From a checkpoint of a small transformer trained on Wikipedia: untied embeddings, 11402 steps.
Each number is 128 + 24 x the weight over its row's rms, rounded and kept within 0 to 255. Layers, rows and columns count from 0. The size above them is the row's rms in percent of the matrix's.

# layer 6 MLP up, 192x64, rms 0.119, rows 102-136, columns 0-63
size [124  94  91 104  88  96 108  90  83  93 106  94 106 115  99  88 118  82  86 104  72 122 117  96 100  78  92  88  86 106 104 131  97  96  93]
[[ 99 120 125 181 141 129 118 120 126 102 123 110 155 159 133  98 107  89 105 118 119 152 117 129 117 143 138 140 112 108 143 109  87 154 179 145 127 155 144 128 139 132 130 165 172 163 160  95 154 147 112 186  81  90 121 116 163 132 112 106 131 144 122 119]
 [144 159 143 133 127 123 157 139 140 119 158 144 108 112  84 125 175 172 122  88 118 113 142 104 171  93 100 101  95 152 124 109 162 155  84 123 132 146 111 129 129 133 179 121 143 159 174 144 138 106 116 120 132 109 111 106 120 110  95 102 149 105  97 110]
 [171 113 125 124 152  94 134 172 124  81 166 148 163 148 161  95 171 150 122 122 107  94 145 121 154 103  94 118 118 105 129 149 130 104 146 155 118 131 116  73 124 170 140 125 140 131 111 127  79 131 148 105 170 170 135 144 135 113 133 130 138 136 144 129]
 [131 130 158 168  91 104 136 129 171 140 159 132 133 102 153 108 129 105 112 113  81  85 136 152 136 120 143  83 105 174 134 165 151 171 122 111 132 101 114 126 133  80  88  73 113 127 123 126 129  98 128 107 118 154 123 127 137 106 161 124 151 141 121 138]
 [178 108 138 143 136 132 118 147 127  90 117 160  90  91 153 116 136  96 132  88 127 133 139 104 138 154 106 144 147 151 104 166 116 157 113 174 114 100 165 125 133 130 125 132 148 101  98 127 155 120 135  82  80 132  96 102 166 106 147 135 162 133 121 155]
 [115 116  94 142 142 147 135 146 142 144 135 103 107  99  98  79 102 154 121 165 119 101 123 125 120 154  94 135 155 119 135 136 158 109 122 124  82 118 114 139 125 115 120 165 183 156  92  90 138 122 129  91 121 117 145 149 169 114 141 183 118 100 170 128]
 [129 116 153 150  93 136 108 142 131 140 119 121 146 129 118 103  98 123 164 149 122 101 148 126 126  91 110 138 121 155  95  96 141 156  90 133 107 104 126 182 135 108 106  92 126 122 116 112 198 105 117 165 118 180 130 143 129 104  90 109 176 130 122 119]
 [151 164  92 133  95 143 108 121 114  98 118 113 121 139 139 112 131 100 101 133 126 131 114 131 130 158 101 159 124 108 130 109 114 152 180 107 155 109 161  84 107 114 112 127 128  86 110 127 116  82 183 152 180 136 145 146 177 136 103 163 132 127 133 112]
 [123 116  98 104 193 100 150 138 144 139 173 118 130  89 124  76  97 131 154  97 122  99 123 161 139 110 103 121 133 128 155 131 122 118 118 130 102 132 121 160  88 172 134 123 101 144  97 127 117 163 130 141 107  92 150 151 139 162 159 142 130 117 126 173]
 [126 113 116 128  68 115  99 123 164 153 134 127 110 141 107 147 180 141 132 109 130  81 145  96 153  83 114 147 129 171 107 118 144  99 164 145 119 125  84 121 129 133 150 133 128 149 145 116  80 136 100 113 130 103 158 101 152 139 143 118 151 140 133 181]
 [128 171 132 113  77  79 106 114 117 145 132 137 159 146 127 137 103 151 111 126 109 102 142 159 151 163 150 127 109 140 151  98 102  96 143 126 121 148 146 137 130 118 161 127 151 119 138 117  75 120 112 120  72 164 169 127  90 131 106 151 159 117 154 160]
 [134 103 116 100 132 112 145 157 141 121 143 111 113 123 100 133 153 125 147 143 156 100 128 151  83  97 104 156 119 179 115 189  94 111 131 112 143 126 155 106  90 137 131 117 156 135 108 111 125 182 133 132  73 122 114 161 126 145 183 144 133 117 110 111]
 [125 151 152 160 124 122 133  79 127  97 144 166 156 122  97 192 146 138 112 128 143 120 138 172 130 116 148 141 112 148 108 132 115 101  99 152 116 124  96 122 103 133 144  98 102 123 104 153  90 124 118  87 176 165 160 136 140 113 140 132 110 155  94  98]
 [100 148 161 126 177  81 151 143 155 143 150 164 158 148 115 104 139 158 155 101 131 107 160 129 167 102 103 104  90  83 114 155 128 142 110 131 120 137 111 147 154 146  89 114 129 141 114  98 116 160 111 137  74 141 127 116 101 111 127 129 143 144 154 104]
 [ 99 149 133 147 114 126  98 193 153 156 109 125 114  63 145  99 154 142 123 107 135  86 119 152 141 144 129  98 140 159 126 146 136  98 150 113 158 121 110  97 125 116 110 160 137  90 164 130 157 114 137 115 127 151 117 106 118 117  81 150 163 108 141 106]
 [137 112 123  76 134 112 156 134 100 133  96  94 135 164 148 148 148 129 100 113 130 146 117 159 137 115 158 140 138 147 149 139 123 124 130 138 117 154 150  95 116 103 132 134  91 136  72 142  95  91 148 119 155 128 193 179 170 123 118 131 105 129 163 143]
 [133 108  82 124 125 152 159 196  88 125 137 158 144 129 102 143 143 129 137 145 145 147 130 124 134 142 120 148 132 131 130 171 115 123 126 172  85 118  94  71 126 127 152 115 102 150  96 148  76 103 100 110 139 109 156 155 164 146 123 126 124 123 140 104]
 [134 136 164  98 122 115 140 153 150 128 180 148  82  91 146 112 125  75 144 179 148  90 132 110 138 122 117 108 117 149 126 100 157 127 162 141 109 101 120 139 116 111 108  70 158 134 127 117 126 119 132 114 157 129 107  93 153 160 114 110 165 147 125 155]
 [164 139 124 135 132 162 120 159  90 136  82 195 100 116  89 161 120  92 121 135 124 122  91 161 166 141 155 156 115 118 126 124  95 143 155  79 101  92 136 118 117 135 150 118 121 120 135 101 113 127 140 159 113 110 143 126 168 147 100 116 121 108 136 143]
 [113 146 182 138 118 101 122 133 165 117 180 113 152 134 135 132 130 122 188 140 111  96 142  96 127 149 121 132  78 153 115 128 116 122 135 121 127 130 139 111 142  91 105  82 124 149 151 165 114  83 157 115 110 136 107 138 120 108 109 107 161  80 154 150]
 [161 136 101  80 144 106 144 110 145 120 108 200 102 117 139 140 127 157  94  94 154 141 165 116 103 122 141 122 133  71 104 142 127 141 143 126 158 110 127 125 141 120 113 125 129  99 140 157 157 123 128  99 193 107 128 144 106 135 107 104 121 158 130 160]
 [115 138 140 161 149 126 164 101 105 167 107 128 115  91 133 103 110 164 176 123  58 128 123 132 129 112 159 132  95 140 142 139 125 103  83 120 104 117 149 122 154 137 109 140 105 154 137 176 101 156 113 185 116 112 121 147 139 121 142 127 103 133  98 130]
 [110  98 152 134 135 110 157 129 141 107 163 116 168 112 105 153 135 142 189  87  94 110 128 104 130 126 127  93 131 140 106 135 138 156 110 133 122 115 122 136 129  98 147  99 109 179 154 155 109 137 129  63 168  89 139 109 148 120 112 127 167 112 133 150]
 [102 176 124 125 134 102 119 109 148  73  90 174 110 166 120 124  72 146  98  90 123 129 127 115 147 143 147 147 161 115 125 141 142 128 126 161 139  88 118 135 125 159 123 142 157 134 125  97 125 143  68 169 131 128 116 112  93 114 109 140 141 151 127 149]
 [109 121 140 166 103 144 130  86  82 130 101 125 107 143 113 156 140  82 111 119 142 102 126 109 142 137 119 200 151 117 155 130 126  95  95 139 104 120 139 104  91 108 108 162 181 121 113 145 112 111 106 174 160 144 130 108 132 120 151 152 119 121 134 149]
 [138 137 104 128 132 108 109 130 124 162 104  78  97 112  96 116 145 113 132 160 205 138 132  96 136 117 108 107 110 166 164 131 158 100 122 134 121 132  99 123 133 178 107 106 160 143  90 109 120 127 120 169 126 109 158 114 106 142 154 144 124  87 121 130]
 [152 105 104 143  80 120 128 109 155 113 102  83  74 115 151 152  99 123 147  96 114 112 138 134 107 150 130 113 125 143  95 132 133 156 154 114 123 129 157 116 140 131 139 145 188 141 133 138 137 124 156  63 161 133 110 125 172 129 132 145 179 148 129 125]
 [145 170 128 173  97 119 133  94 154 104 104  79 151 110 129 112 113 110 114 111 165 172 150  99 108 125 129 131 125 142 135 138 101 103 128 110 161 167 146 120  88 144 131  92 165 126 161 125 175 132 105 121 129 167 108 121 126 125 134  96 126 123  94  91]
 [108 135 119 162 131 136 131 162 103 187 117 110 129 134  95 171 118  83 116 132 146 159 145 132 104 100 131 158 133 164 137 113 102 127 149 147 133 103 144 146  61 107 137 180 130 135 158 107 116 141 102 154  99 123 131 101 155 118 142 129 136 124 159  88]
 [ 80 106 139  95 142 122 117 168 128 131 167 156 112 176 130 122 116 152 105 108 116 155  94 107 183 102 147 138 106 152 147 134 157 149 101 111 126 184 113 130 160 123 145  92 109  87 120 150 153 107  94 132 120 133 143 119 121 149 123 127 103 113  92 126]
 [138 160 129 103 143 141 118 102 113 120 112 132  97  98 145 147 123  97 117 125 137  90 145 134 114 173 128 135 103 146 166 135 120 105 200 110 106 158 145 132  87 114 148 180 161 115 155 130 156 145 130 113 175  97 121 148 120 117 107 107 130 138  87 154]
 [150 132 112 134 154 152 114 101 109 115  73 122 146 130 117 132 150  79 128 140 151 153 131 148  89 105 139 149 143 162 145 134 126 112 175  94 126 107 155 104 100 151 135 132  91  65 131 145 141 149  77 132 137 149 106 136 125 143 157 150  97 164 127 152]
 [152  97 113 127 138 132 157 128 118 120 100 112 148 161  61  99 150 115 154 160 112 122  94 118 142 156 112 124 153 172 155 137 150  87 157 141 160 103  99 156  95 107 101 120 131 116 153 122 140 113  90 142 102 153 182 112 134 124 137  99 141 132 129 112]
 [148 133 169 146 115 120 132  99 147 135 137 111 147 120 147 163 102 100 148 122 164  95 133 134 153 101  96 144 135 123 123  97 167 136  89 148  88 167 128 124 167 108 105 163 103  96 155 132 131 107 122 140 107 187 130 102 149  92 150 116 166 118 120 102]
 [100 179 107 105 151 101  77 166 109 124 139 118 165 167 121 129 152  88 145 117 101 134 125 126 138 135 109 130  67 141 141  96 147  94 122  72 112 146 130 149 160 133 107 119 141 121 139 136 107 117 126 185 141 110 122 124 138 111 138 111 143 120 144 163]]
# layer 6 MLP down (transposed), 192x64, rms 0.107, rows 102-136, columns 0-63
size [125  96  93 104  90  95  99  80  91 106 111 100 100  91  92  86 124  97  86 108  80 118 107 101 101  89  94  89  90 110  92 107 103 101 103]
[[118 121 140 111 130 148 147 143 132 180 114  74 131 104  90 171 119 149 118 133 143 127 122 188 138 138 128 118 105 120 140 127  99 123 113 139 100 133  76 167 145 141 150 183  89 138 115 147 149 171 113 126 114 104 163 123 128  87 118 139 103 111 121 113]
 [132  89 134  78  82 164 152 138 125 111 156 135 134 113 142 132 154 109 143 101 104 107 122 140 125 109 156 125 137 104 147 164 141 101 174 163 112 144 107 101 122  87 117 164 112  94 123 127  94 110 154  89 139 141 104 133 172 135 153 127 126 137 153 172]
 [134 180 117 122 118 169  92  94 101 146 107 146 102 161 109 175 118 118 117 138 140 203  98 112 125 120 123 122 125 136 146  92 134 141 141 130 156 122 117  97 104 145 139 125 121 119 154 123 141 116  61 131 109 130 127 136  79 141 136 128  92 146 151 145]
 [115 135 140 162 135 130 175 135 183 119 107 111  86  95 144 143 131 105 136 137 111  97 158 125 156 138 159 114 166 110 177 151 126 153 135 102 113 115  97 149 129 100 103  96 134 118 119 121  96 112 140 117 126 139 100 157 179 116 132 144 110 117  91 176]
 [163 119 159 105 164 142  90 124 114  84 159 134 152 152 120 142 104 105  84 127 138 136 168 156 132 132 105 120 144  96 117 131 147 152 154 117  87 162 128 114 108 148 145 106 113  94 149 121  91 154 147 169 102 123 149 135 101 133 155 159  92 103 127  96]
 [125 144 107 163 114 138 107 119 143 160 124 130 127 123 145 159 149 104 126 144  93  90 133 100 140 113 165  64 128 131 107 142 137 134 172 142 123 102  88 156 120 134 102 143 120 136 148  87 121  76 155 149 138 135 133  64 156 110 129 127 163 156 129 145]
 [139 114 142 150 164 144 138 118  96 135 113 104 157 124 148 176  92 102 119 106 148 126 149 125 111 111  94 155 119 109 133 136  91 120 180 131  93 157 101 109  89 154 134 170 135 132 108 122 107 126 140 175 154 121 147 115 124 144 192 107 110 140 107 103]
 [120 159 118 159  95 109 156 116 148  95 183 162 140 113 132 109  96 140 156  92 108 117 145 135 154 140 106 131 112 111 129 103 119  89 171 140 105 145 135  95 111 110  83 131 153 107 142  99 143 126 130 125 181 144 164 105 154 117 125 130 154 129 159  88]
 [119 115 145 146 125 175  98 170 138  74 133 138 127 133 142 150 129 136 106 141 109 153 122 103 142 154 146 117 133 120 115 130 148 167 114 140 155 162 174 108 160  61 102 110 132  85 149 147 135 119 141  99  93 150 111  93 120 119  83 110 149 120 133 121]
 [ 93 113 114  98  77 161 114 152 131 112 135 149 119  94 164 151 187 148 125 106 123 168 128 133 144  85 125 169  92 130 115  89 108 122 178 108 130 135  77 140  86 125 151 103 144 129 114 135 118 135 134 126 118 153 151 132 141 117 136 112 148 145 157 132]
 [171 164 119 146 133  70 111 166  97 139  91 129 109 164 118 148 148 113 131 110 118 102 134 111 137  98  99 110 149 117 178 104 153 133 130 148 145 122 124  92 162 142  85 112 160 145 105 126 100 112 112 122 132 131 105 120  95 168 114 144 162 122 144 161]
 [143 145 132 112 115 138 134 149 174 107 163 153  99 116 170 124 132 134 157 122 117 109 106 124 109 116 117 113 133 134 174 100 117 197 163 130  93 135 155  98 128 127 128 144 153  86 142 105 126 105 110 102  81 174 124 130 138 133 105 126 106 166  92 115]
 [183 119 118 121 102 124 109 117 121 116 123  87 102 151 135 127 107 129 152 158 111 186 153 140 151 103  97 120 141 105 132  79 150 107 186 121 135 129 161 126  99 180 134 146 169 111 134 108 117  86 144 122 106 130 128 118 117 122 106 147 147  92 143 140]
 [154 107 129 108 171 116  68 147  71 123 114 139 135 141 115 136 168 106 139 191 115 123 108 141 108  92 125 157 125 111 152 140 128 164 121  98 112 112 133 118 142 124 127 116 159 124  87 118 109  96 155 148  99 102 127 161 164 147 141 160 108 137 134 151]
 [100 118 145 140 124 135 130 153  95 145 134 112 121  71 113 153 148 159  91 147 126 158 150 136  97 104 137 129  97 151 176 141 150 112 145 130 135 153  87 131 104 111 180  94 128 118 104 131 130 114 119 136 125 192 113 108  94 117 107 178 106 125 117 144]
 [103 127 144 122 130 165 100 127 141 118 148 170 116 114 120 152 124 135 166 120  93  92 117 104 102 128 122 110 165 153 110 150 149 164 154  90 139  38 121 131 116 136 142 115 118 148 148 146 109 172 141 104 154 119  95 118 115 153 144  98 143 140 117 144]
 [137  81  96 118 120 128 148 154  55 137 159 130 180 147 129 115 133 133 130 144 158 125 135 111 114  94 134 139 142 113 134 142 156  91 140 154 155 151 137  83 173 122 120 110 118 130 125  99  94 131 114 140 111 123 141 157 118 127  77 123  99 103 168 104]
 [132 116 138 140 114 155 164 124 128 118 160 165  78 117 152 125 137 118 128 167 126  99 169 113 108 147 107  90 154 137 118  93 129 123 157 120 125  81 108  81 129 156 132 102 159 147 147  93 139 113 149 121 133 114 141  63 155 127 124 123 124 131 120 183]
 [ 77 106 103 109 137 133 139  76 153 148 144  80 158 121 108 125 117 139 126 134 151  92 164  84 132 108 108 136 140 122 144 102 130 144 141 128 144 153 122 155  81 105  88 129 119 146 132 160 135 110 109 101 147 157  96 149 157 122 172 158 145 141 162 112]
 [126 130 140  98 176 139 183 124 128  99 147 112 124 126 156 171 138 139 131 157  87 106 146  96 142 151  66 117 165 128  99 128 103 138 121 141 142 104 162 139 110 122 126 104 144 133 140 144  98  91 135 132 144 144 136 120  75 140 114 103 177 138 104 111]
 [147 145 130  96 150  98 138 124 154 144 107 178  93 147 123 106 129 125 123  71 115 126 163  89 110 125 145 127 164  93 106 162 127 134 140 121 144 118 139 132 139  90 110 132 128 130 105 176 135 106 152 120 198 132 119 148  91 128 132 117 114 139 137 178]
 [150 111 130  98 135 118 128 127 121 175 114 162 125 119 143 105 133 116 161 162 108 144  98 117 144 129 130 139 108 108 143 106 141 119  85  87  64 174 124 119 157 128 116  85 114 128 134 141 109 157 149 108 118 177 128 126 151 169 145  89 179 123 126 114]
 [103  65 152 121 112 150 182 129 141 113 161 111 140 123 143  99 139 160 159 127  86 124 135 158 168 131 115 140 112 107 124 131 134 138 127 145 118 129 135 138 123 142  96 114 115 157 134 156 120  91  66 176 142 130  79 148 112 112 131 113 157  99 116 109]
 [144  98 178 138 151 118 112 151  86 144 140 128 130 130  49 137 146 120 166 117 143 145 151 146 172 145 148 150  98 160 132 157 149 133  97 114 128 107 131 120 123 107 159 127 115  96 110 138 132 104  69 109 114 148 129 103 125 106  95 120  96 144 136 125]
 [100 125 158 146 123 147 118 130 113 142  87  93  79 133 171 147 122  94 112 181 120 139 144 162  99 127 124 113 116 120 118 110 129 123 143 155  82 109 152 152  84 154 170 170 131 126 121 129 161 121 112 138 158 126 127 132 171  94 153 130 106 128 108  94]
 [116 153 166 147 116 114 125 130 187 117  84 139  67  92 106 102 138 152  98 146 147 122 151  87 136 130 126 115 116 155 176 138 158 121 122 113 119 138 115 139 139 172  95 133 112 147 114 125 147 149 157 159 132 117 122  87  86 150 108 146 130  99 123 118]
 [100 102  98 114 102 124 114  98 102 116 135 132 127 110 165  91 130 161 152 122 131 124 136 173 118 150 109 107 202  98 122 120 165 124  66 132 123 150 142 172 134 145 143 142 111 141 109 132 135 113 123 113 137 150  80 142 157 171 127 146 151 117 131 117]
 [ 94 107 134 113 181 109 116 132  74 172 116 148 108 134 145 154 108 169 202 128 123 108 155 129 153 164 179 150 115 137 110  97 133 131  93 125 130 127 112 150 114 123 118 104 101 112 102 139 122 140 144 118 102 133 100 106 104 105 139 126 152 120 151 135]
 [155  53 127 108 156 108 159 170 114 110 131 146 124 134 178 109  89 143 112 136 125 158 147 142 105  91 122 119 133 126 144 114 116 168 118 133 121 106 150 112 107 136 119 114 159 103 120 133 165 156 116 134 109 154 174 165  95 100 111 101 106 124 130 153]
 [124 109 139 110 109 138 173 100 111 100 120 121 141 137 113  95 113 122 144 152 165  83 149 106 110 122 135 112 135 150 119 172 151 104 103 112 136 210 157  90 165 127 145 111 109 100 127 140 141 158 132  99 169 157 109  93 129 119 122 159 129 135 119 120]
 [140 152 160 145  87 137 146 107 133 127 146 156 123  85 128 105  98 136 154 119 129 115 122 165 159 155  75 113 134 128 120 138 108 129 141 160  87 166  75 113 135 127 123 132 156 104 108 118 111 184 144 102 119  87 180 136 108 119 107 114 110 141 146 139]
 [125 131 116 118 120 139 132 159  83 110 148 153 133 162 118 154 110 128 109 128 176 147 115 106 127 140 127 111 141 179 110  90 116 126 124 171 123 139  86 137 175 142 105 132 140  89 143  80 123 106  69 130 109 136 138 120 167 111 155 130 129 164 130  85]
 [130 158 143 117 139 120 107 120 160 136  83 151 173  95 101 162 149 139 100 120 157  98 183 139  87 124 133 142 133 125 128 140  85  94 112 152 123 132 108 131 152 120 130  80 131 131 124 105 157 108 114 129 148 157  89 142 172 132  93 149 118 170 113 127]
 [121  98 108 124 150  87  99 185 106 148 135 136 147 151 103 148 110 112 138 192 106 108 112 114 160 105 102 144  83 132 181 123 143 109 154 148 113 143 137 165 146 129 152 125 139 132 103 131 123  84  97 109 101 149 119  94 128 120 130 146  99 137 142 142]
 [117 185  82 157 136  85 130 117 132 151 108 165 154 129 168 144 121 108 138 107 133  99 128 106  95 150 148 113 139 122 123 121 128  93 158 104 106 129 157 126 140 128 148 172 133 183 149 112 106 123 105 119 148  85  85 113  91 118 118 135 144 132 152 156]]
# layer 6 MLP gate, 192x64, rms 0.117, rows 103-137, columns 0-63
size [ 87 100 107  95 102  99  91  97 107 110 102  99  83 103  89  95  89  92  98  76 109 114  99  92  89  97  91  84 108  97 134 102 102  96  82]
[[154 135 109 138 166 119 107 113 129 128  84 182 129 106 147 120  89 133 103 142 155 170 115 125 131 145 111 155 111 131 123 108 113 157  79  96 151 133 142 145 129 173 140 131 134 131 143 112 184 127 129 173 138 126 130 122  88 148  98 158  74 125 108 115]
 [131  81 149 120 134 128 120 153 145 110 133  94 127  87 155  88 129 122 149 105  60  85 109 150  90 147 122 102 123 138 114 139 132 107 159 140 100 164 130 118 166 119 145 108 129 134 108 151 102 116 178 122 154 128 122 124 183 129 131 146 160 103 110 125]
 [157  88 150 159  97 172 118 119 137 132 143 105 138 119 153  96 144 109 128 128  84 102  70 164  98 127 147 105 132 152 128 137 154 143 135 108 120 121 155  85 143  84  90 109 143 119 110 156 146 102 134  89 136 160 125 169 139 131 159 124 151 122 150 121]
 [122 140 153 107 135 148 110 108  96 129  96 150 133 142 106 149 125 126  89 126 117 169 135 144 152 173 157 203 102 135 129  96  97 131 105 152 109 135 152 129  70 110 112  97  94 115 158 134 126 139  89 161 151 145 143 138 110 129 133 116 100 154 132 112]
 [140 116 149 145  91 151 152 131 106 180 160  81 131 147 154 155 112 113 127 164 108  94 161 145 137 142 140  97 120  66 111  89 109 129 110 156  97 140 155 138 138 100 126 125 161 118 104 114 109  77 130 128 137 114 103 119 169 131 132 137 145  98 134 114]
 [142 117  85 145 166 135 140 101  98 124 123 125 126 154 148 152 104 123  86 126 158 157  89 125 103 111 115 146 141 108 153 139 104 100 163 109 122 176 106  87 115 135 114 174 157 135 133 128  87 130 129 146 158  99 143 122 147 153 184 172 118 117 133 123]
 [135  70 115 119 150 138 112 140 125 165  69 104  96 114 126 130 165 137 139 177 113 119 103 130  92 132 147 111 157 138 134 130 152 141  94  91  99 111 116 127 171 116 146 110 149 127 112 164 115 105 153 122 110  90 102 172 121 158 147 131 129 128 124 164]
 [ 96 144 104 156 158 108 114 103 111 148  89 125 115 137 155 139 121 142 145 138 163 142 106 147  92 127 106 202 107 136 135 139 128  99 146 102 138 129 112 167  84 149 139 130 137 157 108 126 123 124  98 176 150 120 158 133  98 130 155 138  75 155 109 122]
 [136 138  90 118 153 135 139 123 122 123 116 134 128 114 167 170  98 124  84 135  95 142 114 102 148 152 141 123 137 108 131 143 122 122 145 130 150 139 122  42 135 127 116 182  91 137 149 100 104 117 140 125 189 115 137 144 135 167 174 132 128 111 106 129]
 [144 126 133 131 131 124 116 129 106 115 134  98 119 114 124 130 107  91 138 138 125  75 121 146 122 107 120 114 125 129 151 131 179 107 135 121  98 128 177 129 170 113  98  86 181 150 117 118 101  68 153 168 127 137 154 120 169 134 139 102 155  82 152 132]
 [134 121 174 108 111 122 114 129 161 104 161 139 115  94 144 145 124 111 162 101 117 116 102 142 155 122 174 119 139 118 150  79 158 158 104 122  89 131 121 123 141  95 124 127 157  68 109 146  84  70 125 115 162 141 127 134 152 125 107 131 135 117 111 156]
 [109 111 136 125  65 138 121 137 142  91 154  74 112 159 133 122 104 123 155 129 106  85 111 100 125 139 136 109 143 140 137  96 142 155 162 130  66 123 160 138 129 124 104 153 142 111 144 113 122 114 164 111 134 125 121 130 138 142 116 125 184 159 149 179]
 [139 110 140 104 192 119  79 137  97 159  90 142 135 138 117 120 173 120 141 179 121 108 122 131 123 109 124 151 136 112 147 123 130 154 115  88 102 116 141 112 152 109 129 111 151 114  84 135 103 108 159 138  75 129 105 171 151 155 116 142 117 136 164 143]
 [145 141 126  91 157 118 128  84  91 104 114 129 120 163 132 142 120 159 139 147 158 189 107 119 113  92 149 161 115 117 135 129 119 123 124 122 134 131 145 113 112 104 115 114 139 115 151 154 160 143  87 117 196 110 148 132  81 109 156 138  90 162 104 128]
 [124 108 125 130 116 164 113 119 135 109 155 162  93  94 113 136 118 125 188 142 109 117 134 120 107 130 127 109 134 124 108 152 127 190 142  75 118  47 117 147 131 138 141 118 144 135 141 145 112 164 156 105 115 102  77 125 117 145 119 108 153 142 125 143]
 [148 134 114 109 148 122 101  88 144 161  72 105  95 119 135 149 112 112  98 128 117 140 118 114 133 108 157 145 152 111 155  79 102 131 150  84 144 135 167 169 127 130 130 165 155 109 152 135 186 146 138 133  86 118 121 144 100 152 151 117  99 137 149 136]
 [129 100  88 111 109 139 120 149 143 143 134 116 155  91 132 132 118  81 150 123 135  86 144 158 133  92 154 115 135 106 105 133 172 130 139 117 138 135 153 102 144  88  89 131  98  97  93 152 118 103 120 104 167 165  82 162 155 170 128 134 145 134 147 139]
 [ 82 119 107 104 131 154 123  80 154 137 148  73 152 105 132  88 112 141 135 148 148 105 159  75 120 127 121 146 116 150 160  99 146 144 136 135 149 135 126 163 121  91 100 114 128 139 127 160 158 102 124  92 128 168  76 145 155 122 142 116 135 149 136 116]
 [131 134 157 136  74  79  75 132 148 129 130 101 146 138 134 123 159 123 149 138 139 107  88 141 143  98 145 152  92 133 132 133 138 131 137 115 115 145 127 111 143 105 104 113 138 128 130 143 154 104 157  83 120 142  85 164 167 130 156 121 125  87 175 173]
 [118 140 111 156 139 136  96 118 137 160 127  97 130 163 131 123 153  56 144 126 128 109 139 129  86 168 123 159 128 126 142 131 164  94 108 101  75 127 148 108 168 125 120 101 175 122  93 171 122  78 129 147 115 150 138 149 135 122 134 128 148 126 128 143]
 [131  98 114 103 119 123 119 129 145 101 141 101 140 138 147 123 124 111 164 134 132 104 120 150 126 112 109 118 127 123 150 105 176 159 128  98  97 128 127  96 143 114 131  65 175 115 121 158  97  86 187  90 164 161 124 137 150 167 114 116 165 116 139 130]
 [137 119 137 115 121 137 115 136 109 102 110 101 133  80 114 148 149 155 151 129 138 114 106  88 103 162 157 101 127 171 146 139 146 132 114  85 129  87 115 128 139  81 151  92 137 128 128 176 128 126 143  73 128  96 159 143 173 156 114 129 146 134 138 168]
 [141 130  93 138 136 125 119 122 171 103 106 114 104 120 177 112  96 151  89 133 102 116  95  94 113 133 116 128 147 101 119  98 153 160 138 143 159 113 108 121 140 148 118 118 145 113 170 128 155 125 159 142 139 167  89 144 150 184 165 108 162 101 106 153]
 [ 96 122 129 154 131 138 143 145 115 136  91 113 125 140 149 161 104  93  84 151 163 136 147 159  75 136 117 130 123 125 106 108 119 134 172 158 107 114 140 129  85 153 138 151 135 124 141 108 169 110 120 145 171 109 114 135 183 105 181 131 120 110  99 111]
 [126 126  89 129 154 130 112  80  88 156 107 117 142 149 129 109 130  75 175 150 137 155  91  67 114 130 125 114 131 164 147 154 154 146 142 129 122 120 145 146 141 143 168 110 149 158 107 120  86 117 126 122 105 123 168 144 129 129 155 115  88 154 144 136]
 [110 127 135 116 102 133 164 105 130 123 133  87 135 135 120 132 105 147 137 158  92  57 117 131 141 106 139  95 127 157 145 146 178 113 152 112 123  92 114 140 152 110 150 118 136 158  72 125 117  72 157 142 107 114 140 126 142 158 105 160 143 124  90 138]
 [149 137 133 163  77 151 134 115 159 101 109  68 149 124  99 107 140  91  60 132 138 148 105 108 100 117 113 144 134 124 163 128 125 117 168  84 132 152 153 122 123 145 133 114 183 123 154 114 146 119 123 126 143 156 149 138 144 134 121 102 144 152 109 106]
 [143  67 131 124 171 145 126 103 117  95 164 179 141 139 141 116 103 159 132 133 117 157 154 128 115 158 111 106 114 110  92 138 133 155 134 118 106 145 142 111 153 124 102  97 150 112  84 131 147 110 125 131 131 131 135 183  88 126 119 136  89 129 106 181]
 [166  99 162 117  91 151 151 138 100  61 148 104 139 133 129 145 120 102 146 123 122  84 147 120  92 110 153 137 116 113 114 107 130 112 154 153  88 119 177 117 113 111 117 131 126 110 135 121 114 132 143  93 167 158  87 121 167 138 144 173 145 141 113 132]
 [154 110 133 106 142 145  81 125 132 139  88 104 152 164 129 132 147  81 143 160 109 124 117  97 114 116 145 147 132 140 130 122 104 128 131 101 141  72 173 145 123 113 151  90 144 107 112 181 102  86 142 149 110 166 107 138 160 162 107 153 111 127 141 125]
 [133 106 121 117 115 140 125 134 104 126 162  93  99 160 173 105 118 122 129 154  88 104  72 106 122 127 149 141 156 120 139 156 140 134 105 137 127 140 117 115 143 104 137 117 166 134  98 144 113  70 199 120 144 109 134 155 160 173 120 138 148  99 132 133]
 [117  93 144 109  97 116 119 114 133 101 178 109 145 116 109 144 179 132 142 149 113 103 113 128 167 129 145 147  97 159 137 131 165 158 106 114  94  94 120 139 150  80 118 134 135 128 121 142 120  86 152  90 132 131 129 117 127 113 108  97 159 112 132 196]
 [125 157 130 130 117 173 131  85 127 114 114 125 133 148 182 107 108 116 127 111 169 144 143 119 110 143 146 172 135  98  90 129 115 186  89 128 134 124 150 129 135 111 117 132 112  70 134 133 204 133 127 115 144 123 137 144 108 127 115  91 137 157 140 114]
 [105 151 152  97 138 190 115 112  93 145 110 162 117 169 150 157 121 127 119 134 162 174 133 145  77 135 151 181 101 129 137 119  91 130  90 155 127 136 139 114 102 147 128 103 130  99 127 140 126 111 115 160 148 149 112 120 132 107 137 123  87 152 104 105]
 [166 144 146  97 113 110 107 169 103  93 133 126 132 101 125 127 122 155 146 111 140 177 147 156 191 118 139 109 156 174 144 129 143 134  97 110 146  99 120 115 100 130  93 160  83 131 146 118 135 137 129 126  74 104 136 110 105 135 130 157 163 117 112 118]]